Part of a small language model's weights: 20.6M parameters, rotary positions.
Each number is 50 + 10 x the weight over its row's rms, rounded and kept within 0 to 99. Layers, rows and columns count from 0. The size before them is the row's rms in percent of the matrix's.

# layer 5 MLP down (transposed), 896x224, rms 0.207, rows 749-780, columns 112-223
101:55 54 57 54 61 44 50 46 55 49 44 52 45 56 49 41 52 69 37 32 42 34 48 44 37 68 37 53 44 65 73 41 50 56 38 51 58 68 41 68 40 48 49 55 41 50 55 46 42 37 28 51 42 54 53 56 44 49 61 50 44 48 60 52 46 54 55 56 33 43 68 75 60 50 45 60 50 54 78 43 35 67 63 38 45 52 57 46 56 60 51 43 43 17 39 35 46 46 42 41 52 56 54 60 54 37 44 70 39 49 30 55
096:56 65 45 58 42 42 30 55 52 76 57 48 51 44 64 44 33 60 48 49 50 59 74 61 51 46 54 55 56 44 69 69 36 72 59 23 52 44 51 41 41 54 33 64 49 54 47 56 46 49 44 60 59 54 61 52 49 48 29 46 28 45 66 57 55 58 51 40 66 40 57 56 66 41 38 47 51 67 50 46 53 42 45 73 53 47 42 43 36 49 65 46 60 43 44 48 39 68 58 48 56 44 50 50 58 34 58 57 40 49 53 69
099:47 58 59 46 51 35 30 74 63 55 35 52 46 57 46 37 35 48 53 61 38 55 55 52 38 37 54 48 40 57 22 43 64 35 58 35 54 55 51 50 47 40 59 58 52 66 43 53 36 54 58 69 69 45 61 37 74 50 45 63 46 53 54 55 55 47 64 41 32 50 55 37 56 68 42 45 63 51 35 49 59 55 49 48 42 41 44 50 57 62 60 61 53 55 55 40 56 50 54 50 46 46 46 56 67 57 53 58 43 58 63 47
101:60 37 52 53 43 58 59 38 34 50 35 51 56 38 59 53 29 45 39 45 41 54 49 54 43 47 45 55 41 53 56 47 43 53 64 43 51 51 48 47 57 40 43 69 45 54 71 55 48 39 44 57 59 70 58 52 52 51 50 59 56 68 52 45 47 41 44 52 42 42 46 55 45 61 51 47 43 37 58 33 38 64 49 41 50 61 62 45 20 61 40 55 67 30 39 65 48 43 34 31 44 48 34 52 38 68 47 48 45 41 52 47
101:54 57 46 38 43 40 65 22 40 62 54 55 49 54 58 44 47 45 42 48 45 51 43 54 42 34 31 36 69 44 47 34 52 56 51 64 52 28 54 61 50 50 49 55 48 34 62 61 41 31 55 48 47 58 48 36 62 53 46 39 54 23 59 50 60 20 63 53 48 58 39 58 61 48 37 53 59 36 59 45 57 51 49 44 52 55 67 42 66 40 48 54 39 30 46 68 36 62 56 46 40 48 58 36 42 40 69 26 63 55 57 56
103:46 41 38 68 43 61 54 54 59 43 57 55 45 41 52 67 59 51 29 61 52 39 28 66 55 48 52 56 53 64 59 48 50 56 50 51 26 44 48 35 70 64 57 52 61 56 32 39 46 48 36 52 51 47 56 67 57 65 51 48 50 58 46 42 66 66 56 41 52 55 70 42 37 58 60 46 45 45 39 50 45 47 47 41 51 34 47 40 55 49 36 41 43 68 47 49 37 41 60 54 48 61 40 53 60 58 45 58 50 46 38 44
087:55 40 77 77 40 47 41 59 56 32 55 48 55 54 49 51 42 34 57 49 49 52 45 44 48 46 50 44 35 46 40 44 48 38 57 49 50 43 53 62 62 39 64 45 60 78 40 76 53 67 39 64 58 62 45 28 51 63 55 59 54 63 41 36 56 43 64 52 63 49 64 50 44 59 46 52 55 46 58 44 29 52 50 40 57 49 49 56 38 57 58 42 52 42 53 44 44 53 54 35 52 48 40 45 46 36 50 51 48 51 58 63
094:60 64 42 36 55 55 51 42 38 59 49 59 33 50 51 63 51 53 58 82 61 60 46 58 45 37 60 60 39 42 61 44 56 50 59 52 34 52 65 59 44 54 50 36 41 50 69 54 51 55 46 43 50 57 65 54 47 70 47 31 70 56 61 43 59 45 55 42 44 51 52 48 50 34 58 47 41 48 42 49 43 56 45 44 65 65 58 49 54 36 63 40 36 38 65 55 40 58 59 52 42 45 45 41 42 47 58 73 28 55 51 67
100:54 44 28 52 60 50 58 64 48 37 58 47 60 38 37 45 46 51 51 57 38 57 60 54 36 56 45 51 34 64 46 52 50 54 63 64 64 45 53 63 32 40 48 44 66 47 39 58 55 62 37 51 55 52 46 63 31 61 60 44 43 52 38 38 33 53 46 48 51 43 55 41 52 42 45 38 43 61 36 54 15 47 51 33 53 59 41 44 77 42 51 56 42 41 37 44 31 48 56 40 53 38 67 47 55 40 45 48 64 37 48 50
102:40 67 41 44 40 36 58 59 75 52 59 39 50 50 63 32 42 44 39 59 56 49 61 38 70 58 51 49 51 53 38 40 54 34 51 43 51 47 44 55 44 42 47 39 55 53 58 54 49 40 38 55 53 53 53 41 37 46 39 58 54 46 53 53 35 39 69 72 52 66 48 52 41 69 44 56 35 50 48 40 67 56 63 61 46 60 43 42 38 53 45 63 45 57 44 52 59 55 29 50 54 40 43 54 45 67 34 55 57 48 32 62
100:56 33 54 22 37 53 54 54 61 54 41 61 46 49 72 47 42 57 63 38 44 50 47 35 45 46 72 54 53 46 61 44 40 48 43 30 55 56 46 43 35 47 42 76 44 37 55 48 65 40 76 39 67 51 64 52 54 55 46 62 56 40 52 56 53 40 45 58 52 42 51 49 28 43 68 43 60 37 40 47 54 29 49 46 44 41 56 44 43 49 41 31 73 37 52 40 54 52 39 40 47 46 33 52 61 57 64 38 42 43 53 31
101:72 43 51 50 54 35 66 44 47 63 52 60 30 53 40 43 47 43 27 49 50 47 49 43 49 48 46 54 63 52 39 54 72 40 56 40 49 46 50 52 48 56 47 64 48 52 59 35 42 61 59 63 53 36 49 68 70 43 33 47 65 57 51 58 44 55 23 43 61 58 57 46 58 31 57 43 52 52 47 60 51 64 44 43 54 46 41 71 41 53 62 60 60 36 48 50 49 60 53 32 50 30 70 62 44 43 46 22 57 56 53 47
097:58 52 40 49 52 44 55 52 42 67 50 50 33 45 57 55 51 51 44 58 57 51 39 53 56 52 56 46 38 39 53 58 59 58 51 56 33 44 34 74 57 63 51 46 58 46 27 48 29 38 58 43 60 47 64 51 31 44 43 41 33 44 52 47 72 66 42 28 41 51 55 50 36 57 46 61 52 43 49 55 68 45 59 46 40 40 44 47 41 56 60 65 35 42 57 73 59 50 58 48 55 56 61 53 43 25 67 42 54 65 55 53
096:37 34 70 57 40 52 53 60 41 47 31 61 53 43 44 49 24 51 55 45 40 60 38 67 51 56 51 47 47 47 64 58 63 57 38 57 45 60 50 60 46 48 45 47 54 50 53 59 31 61 29 58 47 59 69 59 40 41 41 54 35 40 69 51 52 36 52 62 66 49 57 57 61 40 47 45 32 54 39 57 42 50 61 56 50 46 33 48 68 64 44 48 35 55 56 55 54 66 47 60 47 56 33 68 65 46 51 53 58 63 50 39
096:46 57 58 58 60 57 40 43 54 52 55 59 50 45 48 61 32 37 44 56 52 40 37 33 44 60 67 35 38 38 33 42 61 54 48 35 62 39 50 51 56 45 43 51 47 42 28 70 45 53 39 31 65 56 54 60 47 56 30 54 67 41 29 71 46 45 42 29 68 56 35 56 44 54 56 41 63 50 33 44 54 49 53 47 56 63 46 47 50 64 58 50 59 55 34 55 59 53 46 45 45 58 59 63 58 51 61 57 59 46 46 37
098:43 40 50 52 37 56 48 59 38 41 56 59 50 51 44 67 62 58 55 52 45 55 49 61 50 41 50 39 56 42 25 46 41 58 43 45 56 41 52 38 59 76 56 33 60 33 41 61 46 56 62 51 52 65 44 41 46 58 66 57 52 54 46 58 71 49 50 64 56 46 67 57 64 65 45 71 38 75 76 53 59 51 35 48 42 58 63 52 64 42 45 48 64 43 63 59 49 40 50 49 58 53 49 49 40 49 53 45 67 59 33 46
098:53 52 48 76 42 49 57 50 37 60 52 45 60 37 57 60 47 42 51 56 43 52 43 50 68 78 65 54 48 49 77 43 53 50 44 54 51 37 49 51 21 53 62 46 56 57 54 29 51 37 63 57 71 47 52 51 35 57 52 64 45 56 40 55 52 58 53 47 40 52 55 51 47 65 49 65 42 47 48 42 54 44 51 45 53 66 58 57 46 51 54 46 40 36 56 45 47 31 68 41 53 50 59 61 42 59 54 54 59 45 51 42
107:39 50 65 67 58 42 54 62 59 49 37 46 50 51 66 52 41 73 46 62 43 51 54 32 47 57 30 42 39 52 34 65 37 43 53 54 57 51 48 59 53 45 45 36 60 62 49 56 40 47 43 60 64 40 60 56 48 54 57 55 48 75 45 43 61 43 43 36 59 60 65 52 40 51 53 55 62 54 52 65 39 58 40 46 45 71 59 52 54 53 49 55 55 44 52 53 47 49 59 46 44 58 53 74 45 55 64 47 52 60 63 59
105:57 59 41 57 41 73 47 24 56 45 42 48 49 35 68 61 30 45 65 41 49 60 39 58 62 47 69 47 54 32 56 45 51 51 43 33 53 66 48 54 43 49 43 51 48 41 61 49 44 58 63 46 57 50 51 57 40 58 63 56 44 41 54 57 38 38 54 51 58 48 44 54 37 36 42 46 40 58 47 55 58 56 59 45 45 53 58 54 55 51 48 53 40 54 61 35 55 38 38 59 56 49 76 62 57 48 35 63 63 60 54 53
098:37 55 48 51 58 55 45 44 54 43 60 43 60 54 49 52 66 35 42 58 69 47 53 45 58 58 41 48 56 41 41 50 45 43 50 70 48 56 51 39 58 58 30 45 51 62 63 61 58 52 65 68 58 59 75 59 47 45 47 34 46 53 59 57 67 47 41 40 51 52 35 52 65 56 49 41 41 56 83 54 44 47 48 44 52 45 50 53 47 39 47 59 40 43 50 71 58 37 23 65 39 54 45 54 51 52 37 56 40 45 67 39
093:49 63 58 56 58 83 56 29 65 44 55 31 46 62 63 50 53 49 56 46 54 60 53 72 49 41 56 49 44 46 49 43 51 49 63 58 43 48 30 40 64 75 48 74 56 51 53 47 29 56 50 50 38 49 50 56 43 52 54 45 54 40 23 46 42 50 64 47 51 45 62 28 62 30 45 35 51 63 37 34 48 52 50 42 60 50 48 52 51 72 60 56 51 41 50 71 51 51 66 56 56 40 67 45 40 41 41 37 46 62 46 44
098:56 36 38 53 53 67 49 39 52 54 67 53 36 40 42 51 53 57 48 32 77 43 54 73 56 46 54 51 58 34 58 56 40 51 52 37 35 57 70 34 55 57 48 39 56 45 59 27 60 31 39 22 44 53 36 55 56 35 35 43 45 51 39 24 54 61 53 56 57 57 61 51 55 46 57 44 59 57 39 49 58 43 51 34 45 42 43 41 36 33 53 55 42 60 36 42 42 56 44 58 49 29 53 49 48 59 54 64 44 52 42 55
107:51 38 60 61 57 64 54 46 44 58 47 44 43 42 53 54 54 57 55 57 34 48 50 55 45 58 27 42 81 52 57 66 61 58 36 69 53 57 52 47 55 67 53 37 56 33 43 46 47 55 63 55 57 42 65 61 53 60 50 58 37 50 42 53 51 55 63 47 46 58 52 62 42 49 77 33 41 57 36 54 54 49 53 54 40 45 52 58 41 44 49 43 40 40 56 49 45 52 52 59 44 49 42 57 54 45 49 49 56 51 59 50
093:45 47 53 53 54 55 26 34 53 43 41 51 49 43 41 53 38 50 48 54 37 46 54 48 66 49 67 35 47 41 66 67 41 51 54 52 44 59 41 42 33 49 62 59 58 64 58 45 69 41 59 47 41 56 42 57 43 44 57 37 34 50 34 44 43 47 56 44 31 49 35 42 52 54 27 46 38 55 56 49 57 65 53 57 59 64 51 44 52 45 47 48 55 42 46 46 64 46 51 52 46 59 43 31 60 60 47 49 67 53 37 49
105:48 40 72 56 58 29 63 42 57 50 70 38 32 53 48 46 45 51 42 50 44 38 52 72 49 47 40 45 29 53 43 40 44 39 55 52 57 48 55 36 38 35 33 67 64 44 60 53 47 57 74 47 72 37 54 57 56 35 51 40 37 55 51 69 37 47 50 56 57 47 51 56 61 61 47 49 42 44 61 49 60 47 41 43 36 40 53 62 42 54 43 44 50 42 35 54 37 46 55 32 42 46 54 51 41 70 49 52 57 43 59 54
102:52 60 49 46 45 64 55 46 59 34 47 53 54 45 66 27 45 40 33 48 34 49 58 57 47 60 44 37 46 54 60 33 50 43 29 55 51 73 40 37 36 41 60 54 44 38 59 61 45 52 48 40 39 54 54 42 50 47 53 58 25 54 40 50 54 65 46 52 52 51 61 53 48 59 47 54 33 47 50 48 48 57 51 45 47 52 67 50 39 53 42 46 45 55 50 66 55 49 39 62 45 43 57 50 54 43 59 55 48 68 50 62
098:55 44 34 52 67 57 42 45 61 54 44 39 53 67 62 46 51 42 42 40 43 73 48 45 51 43 51 49 47 53 55 53 52 53 41 52 21 66 39 46 37 53 32 52 49 46 54 58 56 69 68 47 54 54 62 50 56 55 66 37 50 60 48 55 71 46 44 46 41 70 44 38 49 62 59 35 59 36 60 40 51 40 56 42 53 55 64 72 39 41 38 40 53 54 50 38 55 55 37 58 61 38 46 53 44 63 56 62 45 59 20 43
102:59 46 66 52 73 52 48 43 74 67 45 49 56 59 25 43 53 43 43 38 65 34 54 43 40 55 43 49 38 56 55 45 51 62 46 59 42 66 50 36 38 54 67 36 48 41 66 51 50 59 56 41 67 48 49 35 52 46 46 62 39 49 70 50 50 64 49 63 63 71 60 45 59 54 80 41 48 53 47 50 50 58 51 43 58 72 71 46 51 58 45 41 65 58 57 43 47 34 47 59 36 64 64 44 38 58 55 62 56 44 55 53
102:76 49 56 40 43 58 34 42 33 56 40 55 39 48 61 57 64 49 56 52 65 45 50 48 38 54 44 48 65 45 57 56 36 48 45 63 57 43 51 41 51 64 40 43 46 35 45 49 73 46 57 63 48 62 64 39 54 40 40 54 33 57 39 47 33 48 60 48 60 49 47 42 56 49 55 46 36 37 45 51 60 42 53 56 58 44 41 40 57 46 33 45 69 60 37 36 46 70 56 46 52 54 55 39 47 61 57 36 63 36 41 41
098:53 40 46 49 62 49 49 51 51 48 48 30 56 48 68 62 38 47 59 53 44 47 69 39 62 65 48 37 53 51 49 40 61 49 50 75 67 44 40 51 62 47 56 48 61 38 53 51 42 35 64 32 47 51 57 37 61 59 54 59 57 46 51 51 52 32 41 45 57 48 53 48 40 56 49 57 56 53 42 31 50 62 44 49 34 28 51 52 47 47 57 54 57 47 45 57 62 67 53 43 61 63 53 42 39 57 59 88 63 45 43 54
105:50 36 37 38 53 54 63 32 62 65 35 40 41 32 59 44 78 49 44 43 46 57 34 37 45 54 51 40 45 56 49 47 40 40 39 50 55 46 51 40 51 49 44 50 45 57 37 45 62 41 53 44 54 57 47 37 55 50 35 40 80 58 49 40 53 40 42 41 54 49 53 60 60 55 63 75 53 44 46 55 41 41 32 54 42 56 49 48 51 55 38 36 54 54 31 42 54 51 35 44 45 61 40 30 53 58 60 46 60 48 44 57
093:41 56 64 62 33 53 58 52 44 34 56 38 63 59 48 59 51 47 65 53 43 48 63 51 51 61 52 64 50 43 37 47 51 59 54 42 40 49 63 44 57 30 52 53 44 46 64 58 43 40 51 44 46 62 45 59 49 39 61 59 50 46 55 60 54 51 58 40 43 50 40 22 56 52 47 48 57 35 45 47 45 39 52 52 56 63 35 37 38 62 58 51 59 34 41 53 65 55 39 49 49 55 59 44 50 54 55 37 40 45 55 34
# layer 5 MLP up, 896x224, rms 0.216, rows 750-780, columns 112-223
095:38 63 53 46 18 63 53 43 48 69 37 49 46 60 61 54 52 51 57 47 50 56 61 43 54 68 55 62 56 68 58 27 70 41 48 48 43 32 54 48 44 55 44 48 43 59 47 56 63 55 45 56 45 39 46 52 50 53 37 40 43 48 39 68 49 53 60 41 47 55 47 55 55 53 61 41 51 59 56 43 56 28 45 77 45 28 48 57 54 43 41 51 50 53 59 52 50 59 33 63 40 65 52 47 46 51 42 46 39 60 43 58
110:49 61 40 58 46 49 65 48 79 33 41 51 44 57 77 60 69 34 59 40 41 53 42 44 43 37 55 36 48 52 54 44 34 36 82 47 57 67 62 53 45 47 53 61 58 34 49 49 40 48 65 41 61 65 51 62 47 51 42 50 49 37 43 53 57 42 39 56 36 56 42 45 46 47 36 46 58 38 46 45 48 61 31 56 57 48 57 61 41 48 39 47 58 44 60 44 61 47 42 48 60 51 47 51 53 46 60 50 59 54 49 56
105:59 73 43 58 38 58 54 47 45 49 40 36 63 49 56 55 61 57 50 53 45 41 40 44 46 62 55 57 42 62 54 60 61 43 53 35 52 54 32 40 70 38 50 54 45 47 54 49 44 48 64 63 52 50 64 44 65 48 56 52 63 43 41 62 53 34 49 53 42 61 38 55 39 46 52 31 48 75 44 43 38 53 53 60 42 47 60 55 47 57 44 43 59 45 48 52 59 39 48 25 59 57 42 48 46 57 44 33 21 42 57 58
099:61 47 61 47 57 37 56 42 41 63 49 66 41 26 44 48 51 52 48 41 53 59 37 44 58 38 48 49 40 52 35 52 36 46 43 52 46 36 66 41 50 49 51 63 46 64 54 53 62 50 50 37 52 59 72 42 52 58 54 53 50 45 47 55 55 42 45 66 40 53 39 44 40 36 41 47 38 68 60 32 67 38 48 59 36 53 53 31 55 40 57 67 40 40 43 50 51 61 47 47 48 55 41 33 44 34 62 28 43 76 59 47
107:44 31 45 67 49 59 35 52 59 57 44 58 50 47 37 47 56 50 43 46 43 51 53 50 54 49 36 51 60 55 60 33 42 42 41 47 41 57 61 36 57 37 59 42 63 37 43 40 55 37 52 62 49 37 46 57 56 54 53 62 49 44 50 52 48 50 35 64 36 52 67 42 56 37 63 54 48 44 53 44 27 68 48 61 40 41 45 34 53 44 43 21 38 62 40 49 46 61 57 37 64 42 40 49 39 49 48 66 45 75 35 61
098:58 51 44 48 58 58 51 47 56 61 43 57 46 41 54 63 52 59 41 48 51 50 42 67 53 36 56 28 62 39 47 56 49 42 53 53 34 42 57 57 45 44 53 51 46 44 54 55 42 62 65 55 42 74 57 59 43 52 56 39 51 36 67 56 51 39 40 49 36 61 42 43 57 52 58 54 47 55 48 50 51 54 34 62 29 45 52 59 64 20 55 47 60 34 72 27 56 48 41 55 46 42 43 52 66 42 54 43 52 45 61 59
093:34 43 53 32 43 42 53 56 54 44 53 65 57 55 46 50 43 46 39 44 36 52 56 45 51 30 53 42 49 42 31 43 48 36 65 51 39 38 57 51 35 64 72 45 55 80 50 32 64 62 60 53 50 54 52 41 44 33 51 60 74 56 57 50 65 57 40 63 60 66 51 42 47 46 67 48 58 59 42 46 52 44 64 64 65 63 52 56 53 64 48 35 43 63 45 47 46 49 46 61 62 56 38 53 62 48 53 48 36 64 35 53
092:42 37 29 60 59 52 58 55 49 37 56 48 66 41 45 44 58 48 53 45 58 48 62 56 49 42 48 51 46 38 58 43 54 63 57 61 39 23 48 64 61 67 59 50 62 50 34 53 30 52 55 64 44 68 64 65 41 41 60 59 60 43 59 55 43 27 45 53 63 56 66 47 56 54 54 34 48 45 41 36 39 52 48 53 55 50 70 44 64 44 53 32 53 63 50 50 45 61 49 36 57 60 53 62 47 66 46 49 56 48 43 62
101:43 47 53 37 58 42 59 62 53 56 53 54 53 50 67 50 53 43 49 32 47 46 53 50 50 61 52 49 56 51 41 44 60 46 45 46 47 71 45 47 63 43 55 52 48 47 59 43 44 35 56 59 62 59 69 64 41 42 52 54 33 17 63 57 54 38 58 37 40 56 62 28 46 55 54 74 30 46 52 55 62 47 63 59 48 50 47 65 46 43 46 43 60 65 68 47 49 42 37 67 55 49 40 49 44 44 54 49 53 35 45 59
104:45 39 58 31 50 43 44 33 47 51 36 47 35 72 70 40 43 46 61 41 38 52 42 35 37 57 59 54 48 59 62 38 39 49 60 54 47 60 61 41 40 54 44 61 55 42 61 64 59 66 67 47 67 54 67 52 52 51 32 54 34 51 40 61 40 45 41 65 38 52 55 49 40 29 58 40 49 61 59 54 55 47 55 55 42 52 69 44 52 29 44 30 57 39 60 40 45 56 46 56 54 54 42 61 42 63 54 58 39 61 58 46
106:62 33 54 62 45 29 63 47 47 55 57 43 45 48 40 58 46 55 41 47 52 58 44 38 55 50 44 59 56 36 41 44 65 57 52 31 50 63 34 45 36 49 46 49 47 42 60 43 54 48 57 64 47 43 62 76 55 45 38 74 51 73 57 55 49 41 39 43 52 42 36 50 65 38 51 53 41 53 39 53 37 54 54 54 74 50 63 71 61 44 63 47 47 33 40 46 44 53 51 30 63 67 51 54 57 54 60 24 40 62 37 39
101:56 41 52 66 53 38 53 61 48 45 40 50 52 50 47 52 53 42 46 46 36 47 58 40 48 39 44 51 46 41 42 41 66 68 61 45 40 42 49 61 44 35 38 39 31 38 44 43 51 38 58 46 70 52 67 45 48 54 33 65 47 28 36 48 47 66 37 42 36 49 68 65 42 47 48 61 50 42 56 55 53 33 50 42 59 54 67 59 37 55 51 57 43 39 50 65 46 50 40 55 63 54 58 56 46 35 69 43 41 75 46 40
094:40 56 50 49 64 47 42 73 53 48 38 53 53 42 41 47 56 63 49 40 47 31 59 55 49 49 40 58 39 50 25 31 61 64 42 55 38 57 59 56 37 54 27 46 39 50 50 73 59 58 52 61 61 50 47 34 53 45 30 40 41 49 55 49 38 57 44 34 50 60 31 42 66 63 68 58 53 45 52 53 35 63 46 47 43 60 59 37 57 56 51 52 49 44 61 49 42 43 57 36 41 53 50 67 26 40 45 46 61 60 44 52
100:50 53 36 62 49 45 51 53 42 51 51 47 56 48 59 53 47 44 43 35 52 49 53 32 48 51 75 38 44 53 35 36 55 52 73 32 47 52 48 56 61 24 61 32 36 37 41 59 67 51 44 38 47 42 47 57 47 56 36 60 44 48 38 48 38 64 47 41 74 46 39 60 45 47 55 33 51 59 45 37 41 58 33 56 59 55 39 60 66 51 37 53 56 44 33 57 60 61 41 49 48 61 46 64 64 54 64 47 49 61 47 54
093:44 48 64 59 42 50 54 54 28 48 54 88 53 48 57 41 53 48 68 41 47 31 56 49 51 44 45 48 44 39 26 42 30 57 56 54 45 49 48 36 53 61 47 38 52 42 51 63 51 61 62 51 61 50 42 36 46 55 45 57 47 31 46 47 54 48 48 42 64 55 39 57 57 54 54 58 42 73 56 38 60 68 70 41 60 55 55 46 61 52 45 45 44 50 60 37 37 36 45 45 48 54 44 45 34 47 52 32 57 65 34 48
106:37 38 51 56 34 41 45 34 56 64 32 45 56 54 49 54 42 48 43 49 51 56 59 39 54 64 54 40 65 44 64 50 49 56 44 64 33 58 54 60 34 45 48 63 55 48 51 51 41 52 39 47 68 46 49 58 56 36 59 50 46 56 61 37 63 59 61 77 53 55 68 60 48 50 56 63 53 54 50 40 52 49 43 51 69 48 54 52 51 55 38 43 43 44 58 45 48 44 52 56 30 40 60 68 60 55 58 56 39 61 36 55
115:44 60 60 66 69 60 59 53 71 37 39 49 49 39 46 43 56 64 64 48 36 52 33 39 65 47 47 64 61 52 28 41 55 51 48 39 45 44 56 54 40 58 56 48 29 58 33 48 69 52 57 68 72 53 45 60 55 52 34 50 62 53 41 56 46 50 50 39 51 48 43 38 47 51 53 73 54 60 66 63 45 44 48 55 47 30 51 46 62 49 40 53 40 33 55 51 45 44 39 53 44 69 51 58 47 53 54 64 48 44 52 37
102:47 55 48 35 62 50 48 68 54 56 68 54 29 41 50 46 51 52 40 41 66 44 57 34 58 47 44 52 48 69 34 32 42 28 60 47 60 62 57 41 53 52 54 62 56 39 51 40 75 50 57 50 60 42 61 53 55 45 59 68 76 51 55 50 46 48 63 56 47 68 72 66 55 41 53 42 53 65 51 48 56 50 48 59 53 47 46 46 49 59 59 43 59 47 52 45 51 46 44 50 38 55 49 46 61 59 52 44 55 39 44 48
093:61 57 41 39 60 48 49 50 40 56 37 51 64 46 51 42 41 50 54 35 34 43 36 38 54 35 61 50 29 42 51 53 55 56 66 27 45 62 48 46 42 65 56 48 31 38 43 47 58 54 46 56 46 44 50 26 53 42 66 62 42 40 53 45 47 52 61 50 47 35 50 57 69 35 59 71 39 51 28 55 51 53 40 48 60 64 52 51 49 55 36 48 58 32 39 40 48 74 63 58 56 50 57 35 66 68 50 57 56 51 37 64
091:50 53 54 59 75 67 62 42 56 47 38 56 37 49 59 57 73 52 67 32 37 46 53 35 67 49 59 60 53 57 55 44 43 60 38 40 34 54 60 55 41 45 55 41 65 56 48 47 57 46 63 46 57 49 55 37 50 54 48 43 42 56 37 59 48 41 53 41 45 36 56 50 54 37 43 62 55 42 52 58 58 36 45 48 70 65 33 38 40 45 42 47 50 54 40 52 52 39 27 43 52 49 53 48 51 62 40 46 59 46 24 30
099:61 47 52 54 65 64 47 56 58 59 51 59 52 58 35 43 48 56 42 43 48 61 38 57 56 44 44 56 53 27 54 47 49 58 63 55 45 58 61 36 32 44 61 35 44 53 67 58 52 26 53 31 29 62 29 60 43 53 50 49 48 34 47 40 54 66 28 56 47 54 33 59 43 42 66 41 57 58 46 49 48 43 61 59 53 60 39 29 54 39 46 48 33 55 58 18 30 43 47 72 65 46 55 47 56 57 53 65 40 51 52 61
114:50 34 65 52 64 66 49 30 39 63 49 46 48 57 42 43 53 61 62 50 35 54 45 51 44 51 37 54 66 46 64 50 58 51 41 60 51 42 56 59 52 67 49 60 55 32 41 56 46 68 61 40 57 49 65 53 50 50 45 60 35 57 29 54 52 43 76 43 57 70 65 63 55 62 67 48 48 46 53 53 65 28 26 58 50 50 65 40 47 40 47 40 42 59 38 36 59 43 41 34 46 57 37 41 56 39 47 47 60 35 59 54
087:61 45 64 58 55 40 52 55 62 40 63 46 44 55 46 52 54 53 52 49 51 61 67 43 56 55 52 48 50 49 67 39 58 42 56 45 52 47 36 46 75 63 47 49 52 37 47 59 37 46 51 40 56 38 75 43 53 38 59 54 40 51 48 63 42 46 52 42 64 63 40 59 52 57 55 38 41 55 51 53 50 59 65 60 70 38 40 35 58 55 48 51 52 56 55 42 60 57 33 18 60 51 42 49 68 69 48 61 55 55 51 48
108:47 48 46 47 50 25 46 38 62 42 54 36 31 53 68 58 52 56 52 44 51 37 43 43 33 48 45 52 42 51 59 36 70 48 46 57 57 73 50 38 54 49 70 67 51 44 52 39 33 44 67 49 55 58 61 52 39 27 47 39 25 45 50 45 40 51 41 78 55 68 66 45 51 35 54 56 42 42 59 56 54 46 50 50 50 41 55 57 50 49 51 43 70 49 52 53 50 50 45 53 46 52 45 51 60 55 49 42 61 60 61 66
099:45 38 58 52 54 40 52 58 26 55 56 51 36 36 58 56 41 42 37 46 54 39 56 39 54 46 63 71 54 50 46 61 63 47 57 51 45 34 45 70 52 59 37 47 51 58 39 39 55 48 54 60 59 44 43 52 53 54 43 25 66 58 74 63 52 48 46 58 59 56 60 49 57 47 56 61 53 36 43 52 69 54 41 56 49 48 35 49 48 51 58 43 56 37 64 35 48 79 73 48 53 47 59 50 40 47 53 46 52 50 63 38
094:60 46 67 44 47 27 52 40 27 39 45 57 41 36 43 52 45 46 52 50 47 53 59 46 50 45 42 53 50 54 59 73 43 46 48 48 58 56 77 57 60 46 54 45 48 34 55 49 49 32 39 35 56 41 58 65 44 50 51 65 45 62 57 65 38 40 57 54 53 40 51 50 47 44 42 54 50 49 57 60 52 34 42 59 46 41 45 53 50 45 43 68 49 52 47 62 50 53 56 37 34 58 37 48 40 45 60 52 43 40 48 49
102:48 30 72 41 65 37 55 37 76 58 48 47 56 45 53 51 56 51 46 37 53 38 56 37 37 52 39 56 40 63 49 67 52 43 54 61 36 78 36 42 36 58 68 53 43 39 65 58 53 49 55 45 62 67 69 36 40 54 30 45 42 49 64 50 45 62 56 57 50 49 59 56 56 52 75 51 57 48 53 53 60 70 38 54 59 58 74 55 36 50 37 47 43 59 42 44 60 43 58 44 58 56 66 49 59 55 44 69 51 53 52 44
108:56 56 51 66 29 56 57 51 41 51 52 42 52 56 52 38 57 49 34 52 45 50 47 48 59 44 53 54 48 59 64 35 32 46 58 66 43 45 65 63 51 39 56 53 58 44 42 59 63 64 52 48 28 55 45 47 58 52 40 47 39 67 58 35 49 53 40 39 17 45 52 54 56 59 52 48 52 39 47 45 56 30 64 60 62 46 55 51 63 50 59 42 64 54 45 44 51 56 58 37 62 47 76 67 63 48 32 36 45 47 38 44
095:46 55 53 27 52 50 62 46 62 46 58 48 44 61 44 57 45 37 37 36 55 34 37 47 49 56 38 50 47 39 55 34 58 52 38 40 44 65 46 55 65 48 50 71 52 60 38 59 49 60 53 61 46 45 53 60 59 67 49 57 41 40 42 59 25 49 65 54 38 37 62 34 53 44 48 41 72 36 43 41 54 53 43 42 51 37 35 43 39 59 45 46 55 43 71 70 49 50 42 59 50 48 39 38 56 52 31 48 54 35 39 49
103:57 50 37 44 53 33 47 30 71 73 34 53 56 25 38 45 62 54 47 38 37 31 57 25 52 36 54 45 43 51 32 52 38 56 51 42 40 41 54 50 67 51 39 36 40 62 46 45 48 43 55 41 44 50 45 50 42 41 47 44 60 70 49 39 39 46 40 49 54 40 39 60 51 56 66 59 48 53 62 68 59 43 38 61 41 57 42 42 74 39 44 39 41 41 43 40 53 52 48 41 55 60 44 29 67 56 52 53 59 63 54 53
093:43 52 41 61 48 47 41 57 47 36 47 52 49 54 37 51 56 50 41 54 52 49 31 63 48 39 60 39 60 46 35 52 42 52 38 61 54 45 36 57 35 42 58 46 56 47 44 29 44 54 71 53 48 47 50 66 42 42 50 54 56 31 47 43 63 54 50 42 54 31 42 46 45 61 52 56 66 41 51 44 55 58 61 46 49 38 50 52 45 27 59 41 44 40 54 54 65 35 48 38 57 45 38 49 49 33 58 48 53 38 51 52